Weights of a small GPT-style language model, trained from scratch on English Wikipedia: tied embeddings, 139M tokens.
Each number is 128 + 24 x the weight over its row's rms, rounded and kept within 0 to 255. Layers, rows and columns count from 0. The size above them is the row's rms in percent of the matrix's.

# layer 5 MLP down (transposed), 256x160, rms 0.216, rows 52-106, columns 40-79
size [ 95 102 108  97 102  89 109 100  97 103 109  98  88  93 108  96 107 102 113  99  88 103 103  95 109  97  91 106  95  93 104  95 116  94  96 100 102  96 103  89 113 103 106 103 103 104  93 105  97 100  90  90  89 102  97]
[[127 139 124 108 139 119 131  97 135 121 129 147 151 125 137 138 154 124 113 116 142 142 112 114 135 106 162 142 132 126 148 141 117 150 104 118 138 151 150 131]
 [111 145 140 148 128 144 147 135 110 114 141 123  98 131 116 131 117 122 126 173 120  90 100 124 119 101 150 166 116 145 129  74 138 100 119 123 147 130 115 133]
 [116 106 115 139 144 149 161 166 103 125 103 162 106 129 102 131 121 153 117 143 139 118 165 108 105  92 113  97  85 109 130 150 137 146  70 141 112 130 186 132]
 [143 138 116 152 115 131 133 144 109  82 158 121 122 122 142 155  95 149  92 156 157  91 155 173 109 132 121 106 141 132 114 138 168 102 137 106  93 122 126 162]
 [137 208 142 163 100 114 137  96  78 151 150 138 117 124 145 146 157 110 124 139  94 138 132 133 151  82 102 150 134 119 123  91 129 128  71 135 138 140 168 142]
 [122 146 137  98  93 113 159 121 168 138 116 107 117 138  86 158 114 132 159 130 104 140 122 148 101 144  92 103 102 130 131 117 122 105 121  65  76 104 122 161]
 [137 158 131  96  90  76 124  66  75 165 131 140 162 107 123 130 115 120 114 135 133 140 131 117 132  99 146 123 119 148 105 106  96 115 179 112 128 170 131 143]
 [140 122 118 168 111 120 100  80 165 118 138 113 123 137 104 136 146  82 116 121  88 126 146 121 110 125 130  87 176 113 127  95 149 137 123 114 115  91 141 158]
 [161 109 133 144 117 115 147 127 146  95 131  67  85 141 148 108 103 160 121 125 139 156  97 146 130 113 109 144 146 129 109 101 120 132 129 159 104 126  97 138]
 [153 109 133 129 106 158 101 141 102  84 142 164 152 165 156 105 128 120  93  99 165 127 160 125 129 113 120 150  99 176 158 101 101 143 114 106 130 151 150 162]
 [154 117 142 143 165 170 168 164 121 120 158 150 182 142 157 130 145 148 128 139 129 103  96 117 104 130 143 133 137 117 100 115 150 137 136 130 153 156 190 144]
 [140 117 123 109 154 151 115 129 174 111 121 135 171 135 166 134 147 136 134 126 178 161 134 117 155 106 157 124 137 156 149 112 106 146 146  90 111 101 163 153]
 [136 131 115  87 134 125 151 116  84 227 123 107 151 119  93 169  75  91  96 126 133 120  99 141 130  99 124 157 137 117 104  87 135 109  95 164 128 161  86  78]
 [117 101  84 124 154  97 103 110  99 138  85 127 110 122 151 125 120 107 158 122 164  89 124  89  99  92 196 176 117 117 113 120  82 168 106 138 112 128 149 110]
 [107 166 139 114 163 107 114 113  96 144 123 120  95 146 165 189 136  99 102 192 142 123  99  74 140 145 137 145 167 129 145 155  91 106 156 111 102 161 123 146]
 [ 92 132 108 143 123 127 143 120 136 125  99 123 111 173 115 172 116  98 100  94 105 111  74 140  88 126 109 120 177 146 112 149 135  91 144 168 138 133 110 136]
 [120 147 127 106 104 155 134 123 112 145 138 185 134 131 123  97 106 158 124 130 176  77 118 148 127 105 156  97 151  84 154 128 116 152  93 124 159 163 192 122]
 [ 89 150 141 104 206 112 119 117 134  87 110 138 120 109 106 117 150 107 122 130 100 101 142 135 119 117 120 120 125 114 142 152 127 153 107 121 156 121 138 131]
 [109  85 126 141  88 117 128 131 123 115 153 104 112 104 142 150 102  88 180  91 156 121 159 110 143 147 123 127 168  93 120 166 145 152 130 141 124 135 109 155]
 [133 124 105 153 157 135 116 174 124 128  99 112 132 160 146 161 131 149 157 177  97 108 136  93 123 131 111 121 127 131 152 131 102 109 149 103 161  96 101 133]
 [139 110 141 109 111 126 147 128 116 143 122 118 144  85 112 151 141 126 152 109 121 120 183 130 172  89  97 140 127 133  74 170 144 147 108 114 110 121 158 183]
 [135 149 179  84 129 153 161 134 101 136  96 162 102 116 134 150 104 114 124 124 113 143 141 143 145 139 168 125 122 101 148 162 148 105 127 170 140 146  64 141]
 [162 135 140 149 143 155 165 146 101 157 115 114  98 123 138 112 145 174 115 113 149 143 129 117 161 105 141 179 120 133 142 142 173  91 131 118 109 120 135 132]
 [111 166 142 106 116 106 116 136 140 137 106 111 152 122 123 121 126 159 141 136 136  93 159 143  94 133  95 148 124 123 123  80 130 167 135 104 129 158 153 116]
 [132 152 165 124  95  96 136 119 149 137 123 108  96 161 126 102 129 153 144 123 119  84 140 155 123 153  81 175 144 170 105 115 137 150 123 119  97 169 154 139]
 [122 133 105 119 172 117 166 124 114 141 118 121 116 163 102 161 147  86 124 163 124 115 115 158 119 100 168 136 169  79 101 105 138 115 124  93 119 134  79 133]
 [150 114 182 127 104  99 132 175 134 133 126 139 105 100 131 123 141  96 103 123 121 148 133 178 169 114 126 132 149 105 100  79 148 123 168 125 151 187 149 103]
 [134 160 108 127  94 119 117 118 149 135 122 145  93 156 114  91  93 136 100 162 120 132 113 100 176 152 106 121 134  90 169 133  91 138 132  92 138 141 126  94]
 [151 123 153 110 181 113 159 119  98 159 150 128 186  99 152 142 133 145 157 112 132 133  91 129 108 126  70 112 153 107 161 107 114 128 174 136 149  90  95 121]
 [150 116 117 129 121 145 135 131 160  62 151 135 108 171 123  96 183 164 108 138 124 135 165 177 156 140 115 157  98 123  78 131  87 134 146 120 113  94 103 147]
 [140 174 117 132 112 137 104 117  95 110 185 113 113 138 143 120 141 140 129 166 181 127 121 132 113 146  94 136 101 111 169 156  69 133 139 141 143 135 140 157]
 [123 148 180 140  99  81 143 120 121 160 114  89 113 139 120 124  71 113 152 120  98  94 149  89 115 103 102 139 124  97  99 119 128 136 180 140 133 134 116 152]
 [111 116 122 155  89 123 156 111 164 153 146 113 133 104 135 115 141 126 135 105 133 107  66 139 130 101  79  97 113  76  85 156 119 109 144 123 126 108 128 121]
 [108 142 143 138 105 125  82 106 128 146 119 118 137 143 146 129 142 168 151 126 170 146 117 140 114 156 145 132 139  93 131 132  89 108  98 133 147 116 148 105]
 [130  97 151 123 108 109 143 123 131 106 158 163 151 118 193  79 164 139 100 137 147 133 145 127 140 143 137 161  99 144 100 122 109 171 144 129 134 108 168 109]
 [127 135 115 108 118 125 142 141 102 122 138  98 142 125 135 123 125  99 130 139 126 143 140 131 123 185 121 115 138 158 128 115 119 133 146 103 110 119 107 125]
 [179 137  98 152 145 143 132 124 168 132 149 104 119 103 101 116 114  97 128 114  71 110 142 137 131 133  71 102  97 121  75 163 120 101 137 115 114 150 129 115]
 [194 119 143 139 133 170 141 129 131 108 100 159 150 119 179 124 123 130 161 107 144 109 168 140 172 161 126 131 121  79 133 136 112 116 134 101 142  95  71  97]
 [ 90 137 127 126 171 126 123 151 124 156 121 152 142 171  86 175  88 116 182  89 130 123 114 176 141 111 129 127 123 128 138 119 118 139  72 123 119 133 151 137]
 [168 135  69 156  93 113  93 139 116 123 114 165 109 172 128 136 140 169 111 174 140 104 124 109  95 129 139 171 136 144 123 150 117 133 112 109 127 123 120 169]
 [116 105 121 122  80 160 131 181 141 139 122 173 135 135 155 132 100 113  96 139 131 135 114 127 148  93 150  98 126 153 114 169 144 122 104 121 126 102 123 142]
 [133 113  86 149 167 134 157 128 129  98  87 112 111 138 131 145 162 135 139 118 139 152 123  96  89 122  98 159 121 138 146 154 144 129 144 128 108 120  97 147]
 [106 132 113 154 136 112 183 130 125 103 150 132 177 137 177 117 133 125  85 111 108 127 129  78 142 119 181 132 145 129  98 151 155 152 149 106 108 148 108 124]
 [134 148 166 118  83 120 151 111 115 192 125 134  48  82 118 115 131  99 141 178 146 112 150 118 158 127 129 131 145 112 169 133 102 166 149 139 142 149 145 122]
 [141 135  89 135 128 165 116 141 132 132 131 111 152 192 149 170 132  96  92 102 143 105  93 126 143 121 125 111 137 152 128 147 149 142 110 106 113 127 114  70]
 [121 144 161 129 134 147  98 105 108 113 117 140 124 124 105 132  88 127 158 151 154  83 102 110  89 118 147 147 139 129 114  93 140  86  74 128 126 145  90 115]
 [ 66 125  71 151 115 107 135  90 115  90 122 107 106 118 167 138 138 148 157 127 126 152 178 125 127 127 157 144 137 111 132 192  96 115 110 120 106 114 156 140]
 [139 142 113 141 122  78 112 158 132 180 125 129 151 103 184 100 118 142 101 134 139 123 102 165 140 143 154 141 139  81 104 104 112 132 103 144 137 136 153 133]
 [108  67  98 143 138 168 135 121 128 143  92 131 129  97 125 120 138 141 134 141 136 120 128 119  79 138 134  94 157 110 111 167 126  86 137 123 133 144 107 111]
 [143 145 142 150 123 156 129 133 152 118 133 145 126  96 147 177 121 101 107 103  96 126 118 113 146 155 131 144 133  94 145 144 157 116 160 126 163 144 119 121]
 [119 157 114 146 133 164 115 144 134 150  99 142 139 118 128  91 135 144 177 137 136 155 143 143 161  64 135 125 112 124 150 177 118 118 136 143 105  74 148 158]
 [ 75 145 137 137 153 179 137 100 107 105 117 144 179 150 143 120 149 159 121 142 141 151 132 163 157 131 107 109 153 120 135  75 162 125 132 132 137 138 167 126]
 [135 129 127 111 105 115 132 141 157 131 164 122 155 120 127 168 130 130 143 120 116  91 127  97 140 150 105 203 122 163 151 196 100 131  74 116 146 150 126 133]
 [ 86 141 137 123 176 144 156 128 140 141 111 137 126 185 171  96 141 123 155 122 123 142  91  79  88 147 128  98 120 160 139 110 150 154 108 135 107 150 141 139]
 [103 147 142 169 122 148 104  96 106 145 107 117 119 113  65 109 149 115 108 177 138 163 152 134 132 140 126  98 129 158 137 104 133 150 130 113 136  76 131  97]]
# layer 5 MLP gate, 256x160, rms 0.228, rows 53-106, columns 40-79
size [104 106 104  98  94 101  89  94 102 109  96  88 104 113 100 109 110  99  99  90 104 106 105 111 104  95  95  95  91  93 109 104  91 103  91  93  93 106  86 104 114 106  96  88  85 103 104 102  98  93 109 107  95 100]
[[102 140 170 113 116 116 118  96 126  86 147 146 147 121  94 140 152 116 116 147  94 131 157 131  85  99 115 101 144 146 140  96 121 143 119 149  99 168 145 164]
 [ 65 143 147 115  90 156 124 139 110 106  88 143  96 140  81 104 137 124 134 138 142 119 132 154 100  70 115 158 142 114 164 141 151 146 134 125 140 139 117 104]
 [159 122 152 185 138 143 179 123 111 153  83 116 140  84 141 102 128 156 136  99 103 103 160  88  98 114 112 192 135 133  99 102 129  76 117 126 118 123 142 101]
 [119 141 137 126 138 126 136 126 151 147 110 103 114 116 147 108  97 112 143 117  73 124 122  91 190 108 115 140  75 128 130 155 147 135 145 150 134 133 117 101]
 [146 102 129 149 109 179 161 147 113  79 159  89 145 111 134 119  77 150 120 155 124 150 137  91 109 160 161 145 123  90 127 131 111 158 115 148 146 129 138  87]
 [144 103 120 135  99 135 161 176 176  89 131 121 116 162 131 128 159 163 151 102 119 164 141 127 131 114 124 140  74 162 162 130 115 124 101 121 131 139 134 105]
 [167 101  98 122 113 142 137 107 159 114 157 106 120 147 137 163  92 138 130  92 129 154 162 143  81 112 157 107 101 121 115 105 139 149 118 128 100 124 145 115]
 [152 160 145 130 122  96 127 164  84 151 160 122 177 116 122  78 143 104 139 145  92 132 140  89 133 163 105 147 110 131 100 142 140 116 100 134 150 104 157 152]
 [138 119 124 142 127 182 141 163  85 126 155 146 125 140 132 109  85 120 129 147 150 110 124 161 124 112 112 123 148 100 110  96  83  79 111 116 174 112  89 125]
 [132 104 125 115 118 101 108 113 156 130 116 132 158 139 129 130  92 126 114 163 105 164 154 104 144 127  52 116 100 138 143  92 160 112 166 110 113 124 132  97]
 [124 112 119 128 137 171 114 118 159 123 122 136  93  98 135 127 150 131 113 103 145  95 131 125 122 131 112 121 128 124 139 110 138 132 128 101  92 141 120 136]
 [146 112 119  92 116 113 128  73 118 143 124 143 115 136 118 109 195 137 123 142 136 119  96 101 110 141 141 114 125 162 131 170 126 148  94 128 157  73 168 100]
 [123 118 124 155 160  99  97  86 146 168  98 137  96 105 119 106 180 122 103 110 121 131 160  89 121 141 153 128 135 129 135  91 136 168 123 116 107 143 158 107]
 [118 125 160 165 144 161 127 127 120  84 150 126 171 134 160 125 118 138 102 105 118 122 134 128 118 110 129 141 148 120 167 129 164 128 124 152 156 133 150 145]
 [148  94 127 145 100 164 129  90 134 139 187 131 123  95 134 142  82 110 123 172  62 122 109 134 100 145 128 105 165 130 114 109 125  83 107 137 143  93  87 112]
 [ 89 119 131 128 178 107 126 141 152 103 145 173  74 128 141 138 151 198 117 125 123 139 113 130 105 126 104 153 141 132 110 128  97  99 130 170 149 138 155 150]
 [119 110 141 163 111 154 109 129 115 175 148 156 103 147 136 108 112 147 129 141 159 163 100 129 171 114  50 122 140  99 110  79 150 106 146 101 149  94 139 130]
 [119 106 194 127 133 104 124 141  92  90 154 119 177 139 155  96 146  84 172 136 125 117 111 100 153 146  98 116 165 116 128 106 150 147 114 133 162 103 135 150]
 [133 132 159 101  92 145  59 141 140 117 158 155 119 139  71 132 113 109 116 162 175 113 117 124  59 140 165 140 108 120 130 118 177 129  72 172  97 152 114 142]
 [110 134 115 146 114 161 130 142 126 129 118 123 209 178 172 128 132 115 123 109  87 116 154 135 115 109 116 140 111  84  99 127 108  97 101 143 138 118 113  91]
 [112 146 156 102 125 134 130 150  76 124 117 122 115 131 149  97 132 174 112 109  96 138 156 161 138 119  74 119 138 131 171 151 132 139  92 124 164 131 135 135]
 [ 99 111 203 108 137 120 127 158 126  84 164 124 147 132  99 136 126 109 108 144  98 116 142 151 105 141 133 124 159  93 133 124 202  93 165 158 118 143  88 144]
 [115  98 145  60  93 131 110 128 122 130 101  97 104 125 121 109 166 132 152 124 117 118 143 143 114 108 142 139  98  76 159 132 133 140 106 122 108 163 128 129]
 [147 124 100 110 151 111 123 141 145 143 138 159 130  96 139 128 126 140 159 146 107 139 147 147 130 122 114 106 173 114 134 108 107 113 184 144 139 144 135 128]
 [112 190 162 129 123 120 117 127 146 160 145 158  78 147 126 141 137 132 119 155 139 128 114 136 156  84 123 161 128 144  91 152 162 137 125 120 161 103 138 103]
 [162 116 151 119 149 127 133 166 112 154 149 116 125 159 115 120 129 125 141 115 128 119 159 126 127 129 137 121 117  81 109  76 155 115 116  86 156  96 101 175]
 [148 153 148 115 130  97 135 187 153 151 142 125 145 125 116 133 107 143 127 149 149 135 136 171 137 108 110 124 133 100 116  66 162 134 115 164 117 135 177  97]
 [103 146 119 144  80 111 118 126  90 116 147 101 134 136 127 122 162 156 100 131 122 157 157 111 197 142 126 157 133  87 140 115 111 119 120 122 106 145 175 153]
 [127 126 169  83 146 101 141 159 146 124 139 151 144 128 139 159  92 154 147 108 179 140 173 110 100 129 132 140 112 104 135  83 107 147 108 146 108 136 179 142]
 [139 108 154  94 120 116 137 139  93 175 131 138 130 139 146 144 141 146 134 115 152 149 131 124  99 170 151 121 150 134 132 135 138 133 144  93 141 142 131 124]
 [122  94 137 141 155 161 119 171 118 136 102 125 166 109 130 180 135 118 125 106 154 110 127 119 123 132 127 110 115 110 112 112 130 161 136 131 147 124 136 102]
 [ 91 124 103 123 112 116 155 105 136 160 162 134 181 108 128  94 117  83 124 112 130  97 121 143 157 103 137  96 121 166 147  95 144 111 132 142 145  99 137 155]
 [107 113 119 132 121 127 151 152 150 156 117 106 169 164 124 117 117 119  92  94  73 159 144  72  89 141 109 157 107 158  85 114 131 167 175 117 146 110 139 108]
 [148 130 124  98 140 122  84 112 123 124 110 100 156  98 129  98 184 120 135  75 186 122 107 127 176 140 116 152 105 117 123 131 145 168 133 115 135  94 161 128]
 [166 116 104 121 146 121 116  85 115 122 131 138 135 125 138 115 124 171  93  86 120 111 170 127 122 122 151 130 137 163  82 134 137 146 153 147 114 159 131 146]
 [ 93  96 129  83 109 112 171 118 144 146  98 120 129 113 121 133 145 160 133  78 108 124 108 118 115 148 150  98 138 108 124 142  84 117 133 138 116 147 116 164]
 [155 147 153 134 138 129 129 136 107 111 112 125 124 102 136 147 118 133 143 151 119 124 133 127 174 133 169 131 106  96 109 160 140 145 161  78 114 132 100 156]
 [ 67 137 174 118 110 162 118 108 126 157 149 154 164 135  94 131 131 103 126 131 131 116 182 141 133 161 130 121 142  93 116 161 131 124  94 102 108 111 144 145]
 [147 136 174 141 110 117  86 109 128 147 151 122 130 117 126  86  81 115 152 154 120 126 145 107 131  95  97 130 138 126 131 131 112 155 105 139 179  98 102 124]
 [104 101 140 102 153 106 143 134 172 131 158 161  96 126 120 124 134 157 135 132 141 103 111 119  99 156  89 108 128 111 106 123 137 158 126 104 130 129 152  93]
 [146 104 174 139 107  95  76 122 112 106 113  87 124 157  81 153 112 152 139 162  96 154 124 128 130 114 154 137 127 123 151 101 156 139 150 151 112  61 108 168]
 [120 115 130 126 131 123 138 133 164 142 162 168 159 175 146 141 108  93  92 159 154 121 114  91 149 118 176 108 123 146 127  83 105 128 140 170  89 172 127 127]
 [107 118 149 133 117 107 130 145  96 139 162 147  99 100 118  96 138 151 137 115 168 148 110 123 109  95 110 129 155 107 118  94 132 142 137 112  98 107 151 105]
 [108 139 137  96 101 187 128 131 137 131 157 107 142 142 106 129 143 147  98 123 163 119 110 109 121 122 118 153 109 134 153  98 168 117 140 134 125 146  89 117]
 [139 101 148  95 133 121 163 139 138 128 132  85 140 147 139 112 106 153 155 137 103 133 105 141 146 160 156 112 176 161  92 138  85 102 130 110 186  93 114  98]
 [112 118 133 105 118 131 167 112 135 150 122  91 114 130 140 138 127 115 155 124  63 103 139 150 139 163 124 139 158 116 120 140 116  95 124 149 187 149 160 174]
 [ 84 126 191 158 157 125 121 158 113 134 164 117 147 139 144 124  97 117 161 144 119 128 109 131  97  90 134  77 165 135  95 137  98 115 159 127 136 150 123 102]
 [ 68 151 129 140 137 139 155 121 145 168 136 113 141  98 112 161 138 120 104 112 145 122 138 142 137 111 136 138 157 118 123 112 110  94 107 161 129 173 121 138]
 [124 109 130 153 146  93 121 175 136 119 146 135 111 111 185 161 152 142 116 131 139 133 147 138 117 133  77 108  88 123 153 132 109 150 109 135 151 150 115 148]
 [154 155 122  83 151 157 186 104 133  89 161 129 150  99 109 112  90 137 131 106 125 132  90 137  81 110 122 164 115 135 112 161 133  97 145 149 144 126 122 127]
 [131  94  64 112 122  98 121 123 141 126 134 133 126 128  82 109 144  99  97 137 126 103 111 107 154 114  85 138 114 161  97 148 125 134 111 136 146 185  91 118]
 [134  80 112 152 126 144 137  83 121  76 116 137 147 148 114 128 100 130 136 106 154 127 157 175 110 137 129 104 117 142 160 101 140 126 129 126  55  99 118 146]
 [119  93 132 148 153 125 134  88 160 100 126 108 139  71 160 109 167 175 149 146 122 130 153 102 129 111 123 131 135 132 116 103 126 128 114 101 138 105 160  85]
 [129 146 113 121 107 150 143 118 152 196  92 132 109 139  97 127 141  89 154 172 191 145 158 123 150 116 177 109 138 177 128  74 152 120  94 146 165 122 132 107]]
# layer 5 MLP up, 256x160, rms 0.235, rows 53-106, columns 40-79
size [ 98 110 103  88  93 102  84  88 105 101  99  67 100 107 102 105 102 100 100  98 106 109  86 114 107  99  99  88  85 112 107 104  77  92  85  98  95 101  82 105 110 100  97  97 101  68  98  90 101  86  95  95  97  97]
[[148 187 108 101 161 106  71 106 141 116 101  96 124  88 135 129 143 160 125 129 125 161 138 117 110 141 125 138  88 121 136 152 106 134 141  93 141 120 183 164]
 [137 153 119 108 122 123 113 132 145  97 130 165 121 162 104 133 101 159 142 139 166 127 143 104 140 105 142  97 165  92 156 142 126  84 120  73 115 139 142  89]
 [113 139 145  90 122 127 105 125 111 114  96 116 168  67 119 111 123 132 118 140 130 109 135  87 139 114 139 158 134 106 151 102 136  93 143 145 135 104 156 101]
 [ 96 146 123  97 148 148 100 146 106 117  98 109 156 112 133 123 103 157 163 154 147 171  99 170 110 135 145 124 121 131 147 139 132 122 157 111 140 108 151 133]
 [176 118  64 142 146 140 135 126 125 148 125 156 203 123 146  87 141 128 110  92 135 149 175 101 103 127 100 118 157 107 169 118 141 162  82 176 125 130 135  88]
 [124 133 143 111 149 100 144 100 181 113 128 110 157  70 168  80 142 137 131 168 174 101 142 120 115 146 154 146 129 152 112 100 100 113 139 149 172 103 162 130]
 [131 103 136 156 162 175  87 106 159 118 133 145 114  91 144 130  84 140 122 116 158 148 127 140  95 122 153 127 104 137  87  74 178 129 107  76 115 117 137 162]
 [107  97  83  94 103 129  86  91 108 125 105 135 111 120 152 129 150 139 110 102 154 125  89 101 138 115 110 145 143 125 127 149  92 128 126  98 146 115 146 150]
 [152 115  99 111 103 137 159 150 113 127 141 125 104 115 138 111  92  91 127 139 106 118 166 174 142  97 128 141 166 115 140 103  85  99 105 114 155 115 102 134]
 [130  76 149  54 114 154 136 111  91 123 126 118  90 112 133 130 120 129 112 102  79 119 101 121 174  91 145 124 123 130 117 117 117 144 160 164 147 153 149 132]
 [115 108 146 138  89 166 117 133 137 147 119 104 107 130 102 112 147 129 114 112 176 121 106 126  86 120 110 151 134 131 153 114 129 159 127 105 129 150 113 133]
 [113 174 151 129 126 134 126 111 127 119 135 107 122  94 106 169  63 118 137 142 137 130 156 188 131 140 113 168 159 112  95 119 177  82 133 133 143 180 111 145]
 [159 124 135 128 143 149 155 104  88 143  63 144 134 107 147 102 152 149 148 105 142 164 148 113 112 141 165 102 116 148 133  61  98 158  98 156  96 172  92  81]
 [112 138 107 131 107 148 148 156 111 155 137 123 114 191 167  83 126  97 155 108  62 121 129 101 114 108 168  82 111 121 133 141 122 170 114 182 172 152 118 139]
 [131 120 171 141 117  89  92 103 129 117 181 133 165 148 100 115 127 135  99 125 107 150 139 115 110 147 132 128 146 135  97 102 129  85 140 145 123 147 126 113]
 [136 167 149 131  71 120 122 123 102 147 123 171 146 106 155 127 137 152 110 152 122 122 117 151 131 136 164 150  96 129 132 163 106 117 128 136 105 167 123  86]
 [172 125 151  95 143 123 134 158  79 100 114 114 134 142 137 131 161 145 103 153 132 136 109 190  98 176 147 133  95 132 122 142 127 130 139 115 119 108 125  87]
 [131  95 221 132  92  94 115 136 140 119 167 121 116 160 109 136 158  99 148  99  93 121 122 135 120 158 102 105 152 144 140  99 171 170 118 120 108  85 131 151]
 [151 111 145 119 148  88  68 124 135 121 111 108 148 142 165 137 124 137  79 136 108 135 124 101 115 179 118 109 110 143 141 172 117 106 152  91 126 148 122 102]
 [123 142 147  61 103 116 132 115  91 163 183 123 117 153 120 105 107 133 140 152 101 150  98 125 115 144  99 122 161 132 128 132 134 133  93 139 135 154 104  77]
 [ 98  90 112 143 121 176 147 112 123 162 127 111 141 129 150 124 103 112 109 107 143 133 101 140 106 128 124 107 170 168 170 123 126 157 121 143 158 182 157  92]
 [ 82  99 167 127 140 134 139 127 154 131 111 112 148 127 165 112 138 110 119 108 131 142  97 127 129 118 118  99 120  93  81 130 109 134 134 129 123 143 122 146]
 [175 129 110 132 131 103 166 155 101 161 168  98 143 121 107  96  92 102 104 160 125 135 129 119 155 143  93 137 176 132  90 144  98 119 150 177 158 107  87 142]
 [136 122 118 104 129 122 109 149 135 131 124 105 110 136 149 116 157 143 157 107 168 134 123 129 144 117  97 135 165 125 151 114 134 166 131 109 144 122 148 110]
 [104 139 109 180  82 101 163 119 131 164 148 140  88 102 125 132 118 115 133 117 118 106 106  92 119 128 132 137 113 141 111 179 131 135 134 146 116 136 119 114]
 [174 126 127 166 143 131  91 117 148 105 104 143 119 147 112 136 143 148 139 142 122 124 149  98  90 131 159 146 128 140 134 198 143 150 121 144 105 104  94 137]
 [132  99 105 118 101 128 123 125 123 124  91 141 110 130 146  99 137 141 132 141 156 126 144  96 155 159 132 113 125 153 124 137 102 173 142 125 122 107 127 156]
 [115  96  99 126 131 101 155  63 109 117 122 151  94 109 133 142 133 141 139 144 141 105 136 123 140 146 125  97 116  90 155  90 153 149  86 120 122 150 140 110]
 [149 130 137  80 120  88  93 110 105 124 104 170 146 128 115 120 137 161 111 107 124 124 139  96 108 128 120 178  76 102 103  88 107 136 124 111 146 122 160  96]
 [138 154 109 129 116 131 158 103 119 113 159 115 113 152 133 137 140  99 130 118 115 129 111 146 135 111  83 129 108 100 137 145 129 111 116 158 138 105 157 142]
 [145 136 121 116 141 119 146 136 176 127 122 106 106 145 106 156 129 128 165 127 104 120 141 113 118 105 138 106 161 125 129 133  74 130  95 148 104 136 138 123]
 [ 83 141 148 142 141 126 138 136 142 166 157 174 137 106 137 113 126 121 162  83 106 106  65 126 165  87  95 109 160 158 107  84 126 128 113 164 136 122 134 153]
 [176 100 126 134 116 130 130  78 126 112 143  91 161 103 138  99 122 111  73  82 114 104 129 120  99 146 121 125 125 122 123 130 114 129 138  77 117 167 133 102]
 [143 116 141 107 137 103  99 132  76 154 112 156 137 115 119  87  99  93 132  90 156 134 133  74 144 133 119 131 119  96 117 129 115 137 138 183 129 131 142 129]
 [183 122 130 151 147 133 100 114 134 144 116 129 117 156 116 162 127 144 115 115 113  80 128 133 147 121 104 155 166 145  99 154 120 176 160 134 124 128 111 126]
 [109 128 127 124 138 130 125 123 163 147 144 136 145 150 137 126 106 111 140 133  96 112  74 109 146 126 129 127 144 103  88 156 141 126 120 150 128 118  83 101]
 [113 134 128 164 141 161 162  93 108 150 133 113 127  99 132 157 151 112 150 119 117 133 152 118 144 117 147 103 140 146  89  94 108 175 163 103  93 168 154 160]
 [102 131 184 156 112 116 119 113  89 151 118 123 163 146 106 157 127 127 100 120  80 168 100 142 174 165  96 128  93 133 153 159 137 155 105 109 106 112 127 114]
 [140 128 139 123 141 171 101 165 152 111 123 104 172 142 177 145  93 111 148 113  67 170 156 135 103 134 116 111 136 146 168  97 112 159 148 130 196 121 144 126]
 [125 102 139 116 168 117 116 151 112 123 140 117 133 126 160 124 164 107 118 143 141 108 170 138 170 170 121  83 108 107 101 155 129 101 107 135 123 139 119 145]
 [120 144 134 126 135  77 139 127 108 130 118 148  89 144 175 129 137 168 103  82 122 136 154 166 100 112  88 164 137 127 150 135 150 106  93 136 116 147 142 115]
 [ 92 119 107 102 154 121 140 153 156 128 129 164 133  76 144 133 137 135 116  96 151  83 138 144 122 106  59 123 144 119 167 138 147 159  99 167 163 158 100 130]
 [119 170 130 146 161  87 136 125 153 123 149 126 140  84 150  86 101 134 116 131 125 170  81 106 141  95 106 137 145 119  90 148  98 134 111 130 115 177 118 176]
 [122 147 147 120 132 162 115 124 150 170 170 119 113 156  98 157 155 145 134  76 165 127 105 107 117 173 113 130 108 164 112  86 134 108 134 130 107 156 102 132]
 [119 123 140 146 132 128  79 135 124 169 108 147 136 114  86 129 148 143 132 138 164 143 103  92  84 145 109 140 135  91 169  92 167 149 154 158 125 135 148 157]
 [115 145 121  99 139 148 137  95 113 108 105 130 131 109 131 132 167  83 152 135 103  79 157 147 134 168 129 114 130  92 164 108 110 103 144 142 150 161 158 156]
 [122 114 125 140 149  83 159 163 102 168 140 124 148 159 143 108 134 159 132  49 112 135 114 149 127 133 119 130 120 164 156  86 131 158 145 114 130 147 111 126]
 [ 85 121 128 145 110 169 162 106 144 149 115 117 144  73 172  99 119 136  95 127 153 123 139 121 149 146 114 155 149 125 149 117 123 118 126 168 139 143 145 100]
 [105 119  99 146 151 106 148 146  73 129 104 144 161  74 127  87 140 132  98  95 100 118  86 128 166 148 149 117 149  72 108 117 116 146 102 114 168 103 173 126]
 [131 136 119 109 127 151 147 116 135 123  98  94 166 123 124 125 103 131 137 119 160 127 105 140  78 145 118 141 146 126 103 117 108 131 121 113 148 124 113 123]
 [158 144  66 144 134 134 134 106 128 114 111 105  93 121 117 146 113 128 117 122 131 116 126 111 117 160 171 149 131 172 142 137 139 121 105 120 150 123 130 104]
 [ 90 120  74 130 109  96 127 128 123 148 147 113 138 105 106 134 135  83 133 123 124 171 131 114 110 114 130 116 121 148 124 102 149 140 144 118  99 104 113 130]
 [164 139 175 143 131 141 123 140 166 165 140 146 114 122  99 161 169 128 121 123 140 146 168 141  86 101  77 125 143 143  98 113 119 123 126 150 117 140 170 124]
 [ 89 159 113 142 169 164 104 152 157 138 143 102 152 129 137 150 132  97 103  89 140 119 165 102 114 120 120 109 118 156 129 144 155 141 137 136 174 107  98 181]]